config.yaml
n_layer: 22
d_model: 128
n_head: 4
n_kv_head: 4
head_dim: 32
d_mlp: 512
vocab_size: 1663
activation: "tanh_gelu"
norm: "layernorm"
norm_place: "pre"
norm_eps: 1e-05
positions: "learned"
qk_norm: false
attn_scale: 0.177
bias: "all"
tie_embeddings: true
parallel_block: false
init: "normal"
init_std_qkv: 0.0266
init_std_o: 0.004
init_std_up: 0.0266
init_std_down: 0.004
init_out_by_depth: true
optimizer: "soap_variant"
lr: 0.00717
lr_mult_qkv: 0.7
beta1: 0.95
beta2: 0.99
lr_head: 0.011
warmup_steps: 200
schedule: "wsd"
decay_fraction: 0.699
decay_shape: "linear"
final_lr_fraction: 0.0
batch_tokens: [32768, 65536]
seq_len: 256
doc_mask: false
train_tokens: 210000000
steps: 4602
dataset: "wikipedia_en"
Each number is 128 + 32 x the weight over its row's rms, rounded and kept within 0 to 255. Layers, rows and columns count from 0. Numbers have three digits each. The size before them is the row's rms in percent of the matrix's.

# layer 19 MLP down (transposed), 512x128, rms 0.32, rows 10-116, columns 64-127
100:145133055074093173086078156101117141126133147140189156127143170122121132083157126108086097093141146117147092105092141168168112155118116065102124156099123121108139135113096124154143171157154119
105:126147108077111099091128068103120176075099095114149156107142079191125159107099151108219134167094168096061127072126173161154127107088115115104110143160123176079155112093138163141191150128142107
109:137169109108082133076122194111079109120138154113127105125162110130155151120187102095125136126154107105133187114165163132162068188218153138192136138132090078173120144106105105115105088154161193
106:081125204136113132143142123094156099157127144168146153131157102124152150112154080109088106100160154131144060119129185157143142130112055182133177086163155160112179160183096115116146100159117150
112:156127136103179150139122147101167153158168169133104085151083134118140093117143131152126136136132114128129106122109134149103139144162072108153158124103199030214109149106110067090085153067136186
105:068206104124161148124114137174152155164136166066150127190124118148167141152164171104118186085156099166101117158178145098090121107095158143189070121142131117159137149115141120095122114059139095
099:137089116153128124149137096101145069140128176216133078135142140143132159123121084146185178097132113101122092142125107148131098080147135120142111155129150184118149172111156154152189124120066123
090:168095116106176134136169095147105103104135096131100123110101155165117125137141126126135097101132128105117125103133108118133180110105155132177167194124171203035106102136110143123157081129091161
098:106094135157098151161126116182144123118158149122110135098128157145128081063148126206147159119108162101093129125153170127157152127123136106090118163120168143111164173064075150111154054114135145
091:178152129130180105159160153111091091102020127119141134117115155109081131160135114137096141170135150138162180160145180168133090111101114096147122120118153163187109167124143083057102124118110136
132:105104170160123104152150128168118129140144111176075116152124105105095153109105100139159173158150118086139143122135074130116115135140099107116133104117181000255131128095146122096110191115160132
096:145155075165137112135102104114141103119114129149095094100149165120061149083141064146167140105051147103116168156103126142066099077166103082091129145116141108121123123111126099090106097197199150
109:083108120144154145153098117155076125107156133116186097120157102128132183143149100135180143059139080098116111164149151130129167077116149071077120176156103169177098132172147122114062151142134194
101:174152097114128117106148149152111105135216117095088124134113151175150093089122143133085144149144131091166115048125176153178127127125169223145097113092104059185100131203075135163116140091119109
095:131076123104147146117114141135116080140147089136161106111201112067143152107118126095158168160139160117117096117126093175070097081113051173140213134121107054094091085154154159127088124115126152
092:094157128178083143148138088120126152148111109107166093096140139191138173129191177130132122107200131094196114111176112104119168145082143103084153148163155168075160065141134148154154173075135162
094:078138117113124127093184093100068136127095139094153139234150115131108108122152120117132149132134145159135152116058160074089175195101116192203106160098136140079128070137146123141098111091156152
110:090124112125133113210085159167143121145181088109150139174128118144161113077122135168126127123063130179146140106107137121135102166183174147028081148127134090155104180120127091136129127082163088
088:128148075120117060075069081094136154134117074151138057110144114146142053096085107088075128063122103135145135116120142119146104123088128130115151164074111054102132126204131160132153126182160159
089:188148161133159112203153163131138172117138103158153123109128160036094137088190148140103116037127107095127168116142033119157135117100098159120143125084086204051083160130111131136133143110099076
102:112071172179136099133169145113153133173145095127137105176097085123137203160097118151126131155158072077119153103136146120125170141155101111109155139147092081178205182132187087100120179132162134
119:098139100119170141126178092177142119125122136182111098148140131127143138111142122100097171155170157125167179088130148111135124100162154082120119150139184034255128137153108120065132177109152148
083:147155115098170137119105115150173161142179135074159153146221105110147130085191117103058170112121134159155147082081072153151141116118166147105133152125134059045105215105098151108171153143173100
087:144142131142142112161057093155115095139148095088149115144143113155185132155134116178145125130147121128116112156094115103133143106107132096130151128110147170000119159100120128132118121125145127
111:133117189159168104124147114180158194117122153165166087107117125182117087130109109108084146155194164100108131150177140148109121194174089106153129132144142068189165161097124099109104117161142139
095:120116170150156156177136120156112084156125122134139096136117115120126140100163134179115094076129124111145089105119102142163178158086161088166136120062124146121191143055109123123145137122113152
111:152146154204132145089124088108148138078122088156086162134063067176155146138122055092175124064110099162110154148116108135146113174194166137184081148072138106134114134099129145084119148170110090
101:191153092132100157142116153141120135105131167174174109148159138107148102126173178136139123106116148186105116088174052138145127075146108090100167167142130120124128175162099035139125085187105081
112:175089113126072089103139169106095101119123091061134150118125122149122121174112150129159076160102160081095173129115108232223143162138144142119094127140134082050169152110106155157130133155116195
097:087105136130147135127110151111137159116151161169091098104151179106142090159131108152117117123108143120098115124142166104146100096104143144096172098115126203138122093160078120161137031102155097
093:121132092144176115123073122143131132134096133133077101144136117083155138115121113112112123169172111077078155142132125105120164106154143139134171164131145255114092136105128118104139167142142149
104:172116147112149132122146184094148130137134134119052151132146122076083151107101107140166173164106112100113131140144135126145086126113134141198140134121078175000113195122143135100157092073139106
097:133173110087179117143135127118178108050119113210128112146153133086092055121115112108185138130146165118107106122068103128120131113157129070169130159157062086087144161076118116138143049115116109
121:166139082142111182150099126066088081113119108074097111136098141152069128131150098141125110175149181126143087128143127125149090133114151082153081136129111104136146165160124121102134063136133162
089:117090171168153124162110113144088123159000114121150111124102107101140153136168142140099144136124142103140071153179137153077185195064098151091094107141071148139099118097154136132106168108145113
115:184144110093162126133095137187130137124105137125129106149090079105148151079180119104186199146170139096123125105144093126089067063119126134117159112154090136175142135101112144102078195206141094
098:121133075159153153106125155109129118107136141154121142117131127094167101133123167153182162136126144100192147095121129176147130105093163071099108111127133113159105075144209120110110139139112151
102:121099132152134125094171147035135124192089114124145140064175087135163183079082141117129124155071161121141145123152141161163098122145081176174156122095146065158116123199131102133119120132138118
111:093096072126148120156158149143110166134177047188143138208167123117133140091150133200138096094183117154154144153150089070212133189138102175114125116102113084179097143154164150124129123171111132
105:147115148100111157113163108210107074107137095177072145130110122128047143135126098133122133195136095099109142110097101122098139122110088136159211128117098140070069167158173153067139035073172069
097:182096134133172093202163117119191067131083144104108146130122117122149170133141106149123145137049127141116116138140127083191105114120127074120183136088122070068109119106133098147161135127094113
096:145130206122156161174138146118136138117163132069113065145134121127075129098131134127147196124123141133131073158141141161041122110117083135120167182091089198104165164112158170109156116087134190
091:097159158087165129173157083068118155114126092141137108105095163135179139164112113107105117120124102090060100166082076163061082158138142113166100097140116184103115186088090116105142125185125117
112:099130142103098086071118184092142067121106122173128094065097050094070161100130056157126102167104083152163142196087126182131171155138148073125134130083137092113080120122177188129134072105111128
075:172164108104170146092104126131136103129011132100157133111135119111155109133058143129115115084152152128091116180164116136135154178145109117167087119151144039018118135113147133144164153178127164
106:134143150155122095137139135105094150095093079151101102147090155146115179095134156160076118131154088125120149103073085174237101153179108135139168129060149132143115131193182158074161129146139100
101:104164121114132155083109165168128091083102110050091145174092143086147100138180087177149134174119149122110128064136135162097091124127136149163184148128154156189176099105091121125131190094144104
091:140131149125090177084139086165126107112132128079145114130079094145139090123113148087118218084187162137125124115109123122078162137157100107147113096058114180090096142157151126139097051115133140
094:178171181163182120069095066139141149108123099138220157167125203111097106184128150091114189108079116147119105115087081182160150140139110186135064116093120122109127191137085110184134144167192091
099:147127121095145191140124155139165152113083183164058112129178147195129178064127066080166123108111150075153110164185098148159107161134116125102140122162087028132130149117148099089106173106151129
100:129113117175150130143142159164086113159134151084076156124123078099106130097130100145109118151052128125104098102128114147127132090072140162155118120113163121046035138132105086210175093121143094
096:119120084126121176159099108109161131048175178138121140099144181108126098119167123112110197079141136112127129091123140143140159160155211124127082159167096112128135135102098121072128172171163153
095:164165108127173093144150124139173120125132138092113109131179115162088151183162131154139126121138171147137076192151104136116135157126111088148104084158156146145090079195170143061104199128172122
093:104140113147088120094141155115104154170146137140110161048105165108126164182133177121077144111110102129143142106185189155110110117138109169107127145092134111042099119112144135140112128116140085
102:137093151100079072093100123165134133145168146188120140084148077156168123098111118140084133121144093157190134108159159210079146093125135145160092149166129056128126111135161168109091115163112166
108:149172109120137138105102141071127172127123169129106165139112110098197119113150118121126115109107126053121120117104117135174147086092148127087166134167062096142167141181053172128120101168076171
109:135100087155126086120110140064149092155124071173135128123164109109114046097118135121066138109127134126208140133142149117177152131135134152135118130162147078232082144147111161129164131147115120
094:117165105120176154138089158068154198145075103096165150122164163124123121102160101125134186115117153097104137064176090105199106059116124122145093076164090055083170147156166170124119154121145142
114:117140125103116127156167127137111074173113113134078136113130136170078102113113131176117116141127162090131150142170216109103107170094153139150151187146080042188156113136090119136171177104103163
096:147111168121102139153176090070111120094091113105155130125134139109168139198111144105140095162066143077114097164136108135189131050107074129086173116077162168118070168095098087146163071153175197
108:125160194199159099155115102076158132150136163158161082135132105133153130129114125131119160198155129080116158151194163112064124161164125100120186111119143000189128166107134132142111151092170144
115:112203109176150149146165115136146093161135184092107107145101137089060111089123140205124128124166101144158125190129156180160158158093141132106115148161113115121128143120096121102107117099133141
090:124078124144111133092136153179073135165070125099165096149142155077103131130159120112148100105085092163110129077135151097115159125167128107084089078134104173001119133146150132128108097106183179
101:191108150171098131168149121126126137133146126071142147087122148093137096140120144111088134116096054107053134173134080144113197094079127140166145149099101090116157164129091154199148116144136165
097:086162132121165144099147131135099157132154160125089168176127106154133177156174143133136106154166181168170169131135140137175132113151136108126112052105142140110097123140106118055078170124116168
104:162124123149133150136167156142091140139156097146128112087097157164137193110120133111167092171127131107087150108156129150151142100123131097169119133121147105125105152174126160072109126043099136
081:043184134109127168115089148114131139107031124155102173106120154221116180129148172097171137145166161122081115124131168138128135089116189155170100076135119138076127122148137112156150102151114186
122:123128146138180141191160128144161128152179172180068112165119102142125126145125133090120175149156148140131135101127145136097076134130125127113166131099142005232118101103164080072147214111135141
105:098101118109159093118168137122185101163079134118101102164117118098113111107026122177076149198163109129160121160161101100100124125143126182091084079110167128205104108114117147104101129111133107
096:202124085087150093096039097089105130111094103138119114128124122143162136121178158113117125108099115112169110084148134140133127129147072095119128118123091115171167082151123136093137153139119118
100:168135151158104122109130122144120113153097091120174149162066151058149106117102148140163107137130115084115087124198068090116162119092160159132097134115151095123084153093104099109126076078078231
106:136087157091150087143153117067155146189162151150135147076118105121044142118077098117147150176125125081156197152166151110046111125138126094120164099114106042255080102097086118077106142136098139
094:120122184150169117133133104179174170065140131121161126190119055100152056129130099144075122061162134132109106113126157132087167141103133149108088118093191122092101155107091082103126113137128147
112:087183155146141105141173143070166193146130145129062129133121153033110117104161134141168142080157106183070083083112085118111130139084144156143189127150091056146180115109117159128137124121130134
089:113163163088196141193109130118112113137114043129167150118111159108144178088125120154138166075153101171086136080117123109137070110145126139110157095130153017170090072146150073089129108115131152
103:147127137103082105080133112132147124124077146096109128077110150174171146107134125172115156077111127095139163151087149167126117137186128066171162098104089152190095119090144135104141074128170123
104:135173127088156168104180101148136120157108146178100097101128147158181163146115177138115088191125119131133088129115109137139050101085060128106154137142118080116165126084056111160103117082119132
089:134113145174122110129088088116128109170085073143095153137119181128088098138133101103160132124115087136124108122148180128140127160151143102138179140100123123128113080132099149072106069091174128
110:171157156138165086158124094116165136138152111178128093166134122141101116110089061144111142169132150142144097144130114126110127122128137089141178131124151003255111192107131105063117134137149133
105:102144108151142161106119124105119183191113124132099016108143131088083133145127070081139175075142138130112077169074162067136207143101122077164136134117148217091089132146129145156109123109167107
088:164135125129144119124141120106151122209111103155156098136129085182151099149148094163123103144163147181084154140147109063131118143199160108119120121108159160200115141111162127092095111137155203
102:057110104073129181108093118135088108076152147114145083065105130146154132100149095157110159125083085121122128073144108133104120110065112175055143149161117162161079151092076084157151136153110112
095:123123133178165149146131137095073181161103056138117080163153140101143172089107163119103128126144126140131151093113160093184094119130107079103159108123133074124131205127158075103145155121136101
080:115139131127126159126195072103122131096000178131151175131143154150124138122090125118145141133129129124126147159156112114184110100093149140100084134049110150058123121142111132110124155118165195
111:115120134160145086084172176178129144129156146074109144090130149106074106103096140151159171206085129073100084089106097083077165109111145133156148116074164204106127122133087130138122086131150112
102:100138125161138109112129194118157145164147073149120117181121125129181091097185133144157125198086163119089133164086141141069153138127126145161150085128073130109118158069127137128085176146124179
086:134145208149126106022138143122124103165083104147095149100157110151159164097176111140104072154096156061111158072161149099154120111084136174158145094138156189083109084126107138060160119155169208
096:104128141131165005080116064109089122078137128089164101137141082149149147146149185149153166167084151110095190133155127167129162108133106163128181130165128031153173147107130125089060124217112121
088:125076082115070133144096169117170159158087094087080101128115135152098136149163084155175152108137138132138127123064076168152176102119121191144143142111145122082184136094093181145071122130160150
094:167146090128088128082148106098101124132123164108129143146102080072109138121149197142133141125054130134113130116118151152145177107105134152126134093121142162086101131183111163124194097062136160
091:116133093078131131209207087088136137131114151141145109068128125140139099104104075092117140120122122144095141052091117066139077130159165126141112115158119159158090092146095180106107139121135089
090:142047139114148045160165138153129147101117101104093078108159144128154133159115131134154129155155081158118083155159113145126188108069114134039147191079163148170069165090175122115144138110148124
097:113115128105052127085098180154121159119089159131114219115159103091176044115100178124140159084122143079017108105128127195207143118130157118148083174131099188133172122086135132124106110127120158
102:163152117143077170162117143186104122160138150118164144174129084147125099177180083162109088114105106082176153138066132131177111120107127089145107150122163166110090138172084173154100144112137111
114:170109125172157108176153100077136187147163168144135120139093119156159156164119111181150098153085126094086107108130112165161197150143135117111145125094089158230072103139095119120120140174172171
102:098140091141157143131154099133147128182152109124124108113124095166204181135144104128094168106204119157149175174145132088068124149159085138172117100115107161162093050134115155093147196125141122
082:126143094154148125148147128139094132148087154149134131136118150142144157126114112103160128159153150107120132119131156131141140165139133108116147131151138255141110137157133094097122168099121144
102:154144180116161143090140072104122116061114104102163148221096138105105180096164118094158116063149131095153122113176142186136127139119147105162133116123128069131141155095110124155189099095070151
111:098111140163122118126127079086121141085192119172145100072158096114070109123168130140107187109096117136130106109046123101138134116127164193109056126137150121220169107103134146088146167186140131
101:124106166150146101148156118127172131114090168152159173111084154113130106088030118053118139155139169184138102079151134156160140173128093129147186130197132111170170110174130095137116121102108106
104:109173181167169092153145137163162155110147139154170106172116123061138133118139137217149160118110116124118126118140112149065151168131162176135101154133136096196172132121145122137149156109187151
102:075174180167131132113081124095152097090173138161080125093116080135110145066107119192157168100096107096094124119132114080060125134119108154147149122117120122113109138155115101156119146110120149
082:124126149163130121085095087117149099126163112112136091167125150153166155143150135124086144149100097126152154127096114165207085113144136131130158081121126080048187084084041092183141097137081163
102:183160110220094058177113110080143129144154090084096083198140139096142141121131109095101186128160107125117130153141112141112163164181077141137134141120139023212078154114147081117119202126173146
094:139132184075126165124176105133141117121137159150227120172148150181124189108139125153105129176156168110056139134158130105104133113131107110155105142133079178129111105149122113111134158119183104
091:108097060124173180211133134144120188136163123093094097075154127143108103061134108117130165140126098142117086058116104160124149137101152197108118105121079095078048099159157119168124124202118113
094:159127134114096132089038160096105094142139165177156104147070116199173149130137091119153108109153130109164116143180166135101069124073121131102170116155111127120174154141026150150104135117162144
# layer 19 MLP up, 512x128, rms 0.307, rows 11-117, columns 64-127
101:144124128201112112140118139162137160115156171172129096145115123092141093134128129125137100140056154185106155171142142113070175155154157099069152125078073160087072136138141079189107124109119141
100:112136168168142136119124152080122103136087200070101130128118130149180099073131145095071084132080179146121096076123110111165155112144175132160113170159181136170166146119122077136154123154147130
106:099126103190163129127149158077083103153117153138092120141134101177159143118039200123162080084121136154184115155112170101142147101157136166115081176122180089115098165088079073106179117114082144
107:146083149127090081142136139131119150054105125114090147074091107142123165194146115148141079163089101158133132116147140104144169079158189061111103193196141134124199114123103176180118138135124076
100:123192127118152141069106136161152131067166176169172150159104161150144098066075139111088100164100124125091077135100151130166164114097089062126127155150092125179084139123114093088157161168125135
104:067138066070120152142123141163097153130103125102148153184126145112126173115123128124120077141189118161134137123110122091114163126065120113067085119156082103158174118125149142125138174156156143
101:126095101130133166127135135205139177116143142178072179126124114121125102118193149161118109112107135090101116124118113145057036075113111085102096171174162116100125137093155157141128124102047165
102:144129088149164108093091129128075140124135165091115130126152103130090079059166166077087191146143148144095133084132160083117131157095110154100118190142179128133148104101153105145119161114157056
090:103119085136089148090115104129045136132125138116104131121118091096120112125064158116151132114096045176116131128158152121110140115160140052145092097163214169139104120173074101054175141108181110
112:133133126119106110111122130133099121103105128049102078161108183164144094142151109074110131106142113113128118107118133182113160126116140121124101133081068160106130136136172177088139148113124086
095:129159186152142152128139109131176124072133103123098133123107157115103102081079121144124060085147115205109115103134192120129113112106126143121091064155148154121096144171142166117150139089132190
101:087142107120118092118156084087158136103147129122053080136152176108126083149078054170079069179109141081129139140128165095107175198126084141159210170159092145158104093138130151156146176126167107
102:139146149094095097132157089109122136220167117116153106093159125145094089161115118094119110161147133100097111085132121098051119150106110159139108127145137132129109116076085155048117125155151063
103:171164092138134120101129095109185189113094108157102095184143157108094127092111128144096135095122136143152095118124133124167045155129120132096077128056085109124048078148123142148190193099064152
097:177148101133119175122095139154055167150159203124103090119122115126118152127136117109128118102093080141083094123141163141135133178103104085181049183168140129074121142124089150116128134097101143
098:130111122148124115102059170114123089095118142126099183113151136107154132175097147130153102155071125143141084194110185122121139086107133098130137106161123102142155145089132076152126172154099132
103:134114131145093169105131066141078153083144114101161134129153145132111068154120056066173108133174138151113109116134163062082190125100103156155083109108105138192172137131114100100161110101129148
095:181154110176129096143047157105115124136131142104162126103165081190107110095152117142179095067065139089083108092091163156115111160044067047115105129127170084118136096155083152148128124162149139
097:107162146150162077157072148157090106171142140197101115112113140165085052092139192081165128127162091112118110190147153081095088134147121108134166158175183170133112098164076112157127071129130124
102:161226110123169149095134115082172131103163120142164185098100126119080092106111096075131152159093145113141131129112146069102103068099122079125109161146131163124096112186108134182166186146170094
113:126091081149125118109132158094093146110156131111172115118147115104137177103045146167149134141122104097113031170096109146126140155122107170168148158130089150098129138147174162140115171069079155
095:120105154164092107155201146091087117176150135162140105076145079140122097180119120096167109085172090121119166129177209173121135100121121054137130141103126115031127098089157097162141128115179176
099:127189131139138163124137138109122206145157125151111117114137174081079144051175150163135114217159156146121141092187117076130122176158100117146069097122155138049093092082116118157145094140064129
107:147141107110116108101157188178151158136157186118155101181105152119143106095143117168075097152097119124098083134074120105128118115055145157124050164126156135123102093134107118115143135088101131
100:122172075134144109124185098152160083058135119147147137122114112119110095163154139156095137160083117102134155178200189092109156096133145173121082148149125120114101170089128123152193128130136116
105:138119101132087143127132066094122164196123096154163114028138123149177134072103111138147128162115158099141120131139215122165129108121101184121137109182107144167093095122125142100152095152148155
104:113158155128145058108148161089152185151157151139130160148122125169145100120121123112105108172109065177121180150096125069138147132099128155137119088156106189101091107105202166156142180096146115
107:161074119137166120140085169106094157094147166172091075144104169173116132121118117079120113095116131159103113145158156116130160126162123180160098192106132105060099144077170114120124091162138107
107:125168177142123206159138102084156134137141089051071084115130101106103132112125088161165198089101122097085131166116160103115111132162159135128143147133132180138114147108171120111096099133139122
098:148185145098095194182107099107054125155112138129119132139122142129159156013110119094135082131133098173148191134128125104111073108169162084139101162116112148133096073100105168122127097117035124
103:031186134063163134127116115097160056210125184144154123119095108071168113111148123145169124131126206160103128121096168102094147136107138083118084047107152168100085142136165140089126111089172100
099:172144159076145143031174166113055176070200138179075130133101132106084138148151088142151144137125152155159154149128139132091065175187142125146134173114163158079089106145125138089135144098149111
107:126174124212177100115134174141120105081128122074113146102095072115141152155134154115114123137197179134065129165141088118093127109085155090103115129194132082077126153122138154086070127119136141
105:142110120137178180176133104137133098072096073171099140138084086069156114083142145158159144118082127125120117117175134151133114144190172118154086129067081112106139111167132177195179171146039075
105:128106094144114123111176159176161163087096138137088092152157131172123117089105165172172188109159159098126143102091144147093197153138098152099106179078141128146120129085154094094110124188085184
100:219123079110139137142104173086166124141134149138086115144138110109145158098181145136175074109127085119154145142102125065130162101147147108114226133120147140171141160072112108136111162150171073
099:082085131151141188155189176110166111124121082090106067107127145114166149126063117087078119122124150140043164135223096132102073150158097107127164069123108122148103156051119138126093117152158101
099:085137096147128138163055127119152088093133100144073143121079140174136142091122155181151129178158144162076121124129140086118167132213163150059151130166123100138130167136153129117108167134122138
103:139138091121118096085127140119171186130132209100147072123145100095129097161165201153115116101090180173138159155131162146138084072139150107139078110185120106092150107118139105144111182146126146
102:099123118109177150076122168119137163119157103188166112164164128122071131103052083113137106128094142190116098146113116118147102101138068149150153115087132160155126146102129115174159124113080105
103:129144062136131109125160111088170150133155127149156121136145108100135106142156134149110050133114151117102153181103101082103134078110159127090133140118163145136126047174120096095102081174143158
094:083122137127118048105135169126157105196129115087140061225157057158172172164134139188168159108143176105150121090174123056160182110127109159129126138095194157133092110176191129097117118108097097
106:126136165109082170097072185083101154167091140133111129146083125153125162065115156152131121190044127107132133096129186128138137103110182149113126137163054111173163148107196157099176129111095109
091:161109198107093130114111162199120041104113167092157048108073153198081123121151160138173128084110093132079164165127083107145084119116093133142165148094119079117117130180113110142158160143132128
109:165187154090132129129100136094128103169100141121074111156195135088120122127163100138127149128105201087080049159137095121078110126121188119130094171136114168133137145115111107206113147139112115
104:117143169118186132078115115154113118128116136172134102082142089131137121080133135155205107120165141071118163147202158099160115138116151098190101112204093150106176157117181130059177120103146129
098:193102164084149088194098083091096141109153126066116141176155076125110091111099122142092063185113161110066205147142146063157122102171153122103117165121118138116200176170117148121114115074188119
095:110100141120150148146224128119088152138114145185141082121139163144060131118187104104109120196175113067130079135105162063136133134134109133081112145119143127123163128100115150144135080109162178
103:156092173098155118128074139107118131127129153138118105145139088157103146138144096095106130067162157112124109142115104124118174178152080091115119093089168132077099093119119171208094207157171070
099:126179091110053136131126129117167138071125138208103095136115133177109182118116106113106084193115151074142154134152097128113117110104138087118161131138111143109156107155144189098164063121137105
102:150126115135154104155187144135068193111114149132161103087144086147126084107134128087148117127109075090087148149188239154153131103104160133153120141128129127080107155164174104118118159184149128
100:101113154189112189117127113103107129084067103193101111122125145122108125106054163107161183190156149104099053128116150132162076112078176162153058184132093142115131141132193135149156126105110111
100:179121138152106096045116154094163103152167115050133146137161067115163106044101110113128154112181151140089090192099089133126146157158127139150157155080110160149145098146096113113151122114167113
104:128127165188173131119186132149144100145137157092160086091157090115130071127093099100146117188082158098126155154124122099087156154125120086129092141138130172138096145104178132121110110169129089
105:088123144136113134096150173125185139137157148111139135109139115151124178069146117107111099094170152168124084116131152092106171170204090147145124120187206104122135123142134089118182151165133067
098:127159146151182130151121126137104122097145162160117119128104086112129095148141126174122075096086089120107070099101139172048197127154146134118113138103098152110107139138167112129146117104072066
092:149103172141160155159189110093100095106099125169171083077181087131119088181102149080107178137120138134094163150123088147125183184085132142104145113115085098078118169123157138100174147096140151
108:102107105128125139138080143155208109132140152064151084117167090148221080090106146138126121118150149144143129129098138198104137142123098129079095143165164101148101144161190147105101121085152138
093:123132136083066109133125154141125131155173135092118116074109108143086147121155170114115065143135146157177148140098100137039163119169089033168089146177130161181079091167151113168078133157045143
102:120120192139112138071068138066080185090090120088127116121116152132141076087157106120182103125117148134167130075165175062104163111191163143183120119125146129140129152153153131157157109128154092
105:103161132144132184114076106172153167104167124160093148133084100159145152094139172076137139116107138134142145133129153144136044149158136084106126166127077120145094156164205139164116173113127148
094:081085127170170178108121122102146122141136165159109134124194143115131122122182149124139160144168157192181159121149204147073141107091088137121133121117088112121129133092165071100160144124132102
099:191189108130138089115128141132129149131157126137148104100132159168121136116123087140119087067072202135139159089093194109111136111111051138085110094137210106106074049082163087101128151053133131
099:131100093175108130135185087095149107170098172126165085123104146084052115072114107110118123164149163116114153121149108140123116063152120191122114198181103142111123165115148137174153114134150151
098:074084094106110098127119121088152117181159198110105104157162141151120108098099149193095130106138149185141134158138113140088107077111168190068101107175127152174141122110096096150134185158190118
091:143115125127110114093130117106147038143101138114184121166108179120094137122171149175181087097146106183148180153185097095094196118186099109135109164082130090109098137124124104151115132113014116
113:103147084146106151138092191138162131092158142114107146100147083120140134059136131134139105122066096122091170130085114135099183129101167144147054154124100122094143179156210171129139147125089129
109:137171147143129146179126092115155072138108146110136147073118073166107156067144085137129083129150148140100126109064085106145160149128143066122093146173119143107140112127132085142197100159116126
097:114122138111131118119169162194120165091175142151139111133125140145117100182127093132068103176110096082121106150123095159160101138131151112151129187173116110186140160111111117175104088096167086
098:152107109136129107104195085106150124182155097082121155129144121115114148093065137171095089168075167169126130174128129178102083108139158214097137126107151110140122147187109129163166129117109065
103:136138140153081109088138113131120169120156198091095153058085152112158107086127075117130122132116136134117092146053164108127169122138115119153159107157099094085193122136151196040132158121109123
092:139120088156103134195080163119117069124149142126178063093168092123140099092173138159116123117081120065100119124096139088126110151138177106078171141140103141194143099156182149139098164190131075
110:152143150140175135048148140112137143189156131132082135201095097087152097120127132147171132100128127142165171145123154095081143198125105127136203156099070148119111142198143137109077130084132134
099:127106103125068100178187136101064194120128101102124097124084156122064162100097154142130127128155134151091197119130146121141154129147152091146093180146208165114098101173159141147214136103135160
098:165118139124143106166096159110099164103151126096143144127118090130089132123095158130179159149067109094115095145162142145139147150155130097133084149168155103126063132113150138148081058164170142
104:148061094127101144122128121110166133119152158073092136145141125158141079137115057094200135140142097149136106097086073076112118082163119124115151073071143142101088164114131108139148144124098128
096:094152156101123073131171102102148113145126139132164144160102121087111143115131134149095146179151099126101037151137135154107138178122141134172094178169090122126110145076160105114085150169080134
105:146149088122081173098121102107175153148122194140127125070084141075104109129106152112162068104170070199107063074111118174090147100124120129058096190163132097095096178161131102138095118136131070
100:171117179115130147081102160065107112184122134091156142126137124148117102096140131123183116096089150168098133113115091118078129139102143091168112120115138127162136161062141102079178108141135080
091:127142119144109153101124157121146086071110137127143141100099110056105107160174123097242062095111125076129155155165140133120155080130147107199098150137123114113140074120125129136100091079132071
098:048146074140174162165083124134174141145185176129138141092107155141140156139183100141103122172083056142176113140105143137143129105157166139112081165147121133134099098179092107108135203122125160
099:197115114160125082152114155172229156095206102126152139069142114121177121134106114087152129135114104152117081154110133126161154120162113118112126148150094103123139151102183101147137113093108132
095:132174120158163129160110191207140130100090095075090120146216144103131145151129078130152096164155097107108148126088134052140114176124104081150088136106158103122155151124111110166165098175153126
106:097155024128123123151102146129107096065132116139149145097154126140139053161099067135108119185134130161130157158140164083112138133100168136135135111080133117107120112083144134217161155173136081
099:134109157117152127032168127164110199182120089119118113168106100167189149105110069106159116154069161136087107119166157174101144134136070127116126100159098111146132136157159104190130119148102163
093:197117132178123105168139147103151128135114172141154074112136072130103161124107137156100144155121128094131081094133104129117153116121139135156096201155099161116103125093136169132096160148160191
103:170181129140154093129114076150093153159114104103066173062103119106134072063150104077175145114145117131093095130098140082108121068148137148153157148165107126085141156166119129069144154161091117
096:175168141074122145114097093116146122125107152139164160075177115131176146126139111135113077125097143158164089123188141093128149176108147123116118134024210140053132136140099094071146126127170141
094:113151151144095201124105122133144145104127110146119069146147153202149096095142108106122119099158170147082148094178101130071143144204175087118121120157161120128117132166136117088139101104143121
096:163173145132142087131108205133170101116157127156176142155110183118149068150113134164075143138168106098149047149183159124155081096142169167068148105146156089110122144170174167112104144126091125
096:149121068125096149153152089131134150148189102122167169053088159116158112166139141111125050147141145100141107145144097064123102123154095151172100114136093111136126117165085147139163132178098122
096:048114114157144131079092096062117103145151139128149155135103063130097084103180111121165105126096149116082105146075086138121096158121165178115117096081099123165083116169123138151131151064118157
100:144131163165159130138119152132132165142105128174117132138110156074145061093086133079087112122134197161095091150120089131130181100130133141123155159151089109107162117111151103117169032145085120
103:186144096146130107125166115150130126048212129105126167099110112138116133077088150145170092177130122100090135099129119157175156150124144102145128157098165156158166084103104085101241146137138180
099:135237076103129112089082143196080128130138135107116099207145112122114117160119143136118132140124139131138161177104176092127166164058134126128105129116072096143112185142161147129142147095094159
089:113163085135150153177144124070118125090072107126148128167136122097161116114165132088120205107126040114102090177122146148152111198167133143110120131083176213183122111141080106088107146168119146
102:093169137115119134176124107127107127137129166085136165118088067163163104120137097125138041110099134110104153098073154076159149124192175149142104135122198097095173081169155092101154123111130125
096:119109094154120125147122209173201159182148187103117189159108132142144135234058164146145093105111112133092111095111098102144126122113100148070094160176109132183137129095088112169114148162137129
097:178083096125121172145092080137092120128121111107081126110122098187107130100048173114105106112057144049101125109091108092123137151119105141107083136117164163087092096145106124090173181141160128
103:145165067150135208114181128085131119122106127079105123148145078135101108151180052146166138126100149122130179154155110101111148116162131070066139075106124119123149183106202225108139095144121147
105:050151098140108148173175124164122125132120158084142147152110061086149139135104092116130150077111096125098148209124167145105164143154160120077094140104111121146201123113171169102130134154130189
092:138108159122120151137176149156167176108144125119146165161151089091080183143151109114162162108134133151165138164152081129107158136097103160150085115117207140077077102159097139127149182124104153
104:169122115138098112090164116188156135141153110079121174157160143143127030106074092130115179122131085120133158150061161151076155117084090099168056129141149139122089072183180125147168128100131137
094:141125135173145137155137161151038175099154134064122114122199133106137077064138134134073143162130107103142180153082147179163103123138121100190072187136108133119177151132156119092151077090102139
096:116157127118127154152139177114145146160134120128216155107086097084175102135122113136114140136171127123135163137171112106103137159152159097087130185186167116112064156106161106130163070093112162
096:141129067152109162175107138142149199140156159091091133049172167118112161100136115132131103120166112121093176169162142131123125143115136197179152054147148102090124181105126165116151113088111063
095:117120084121123104185149144163104135108178136092139159171217138080169113124137120107092128165086103128150136123078146150079148105120120146099109142135156103143173096124184156126137089136127128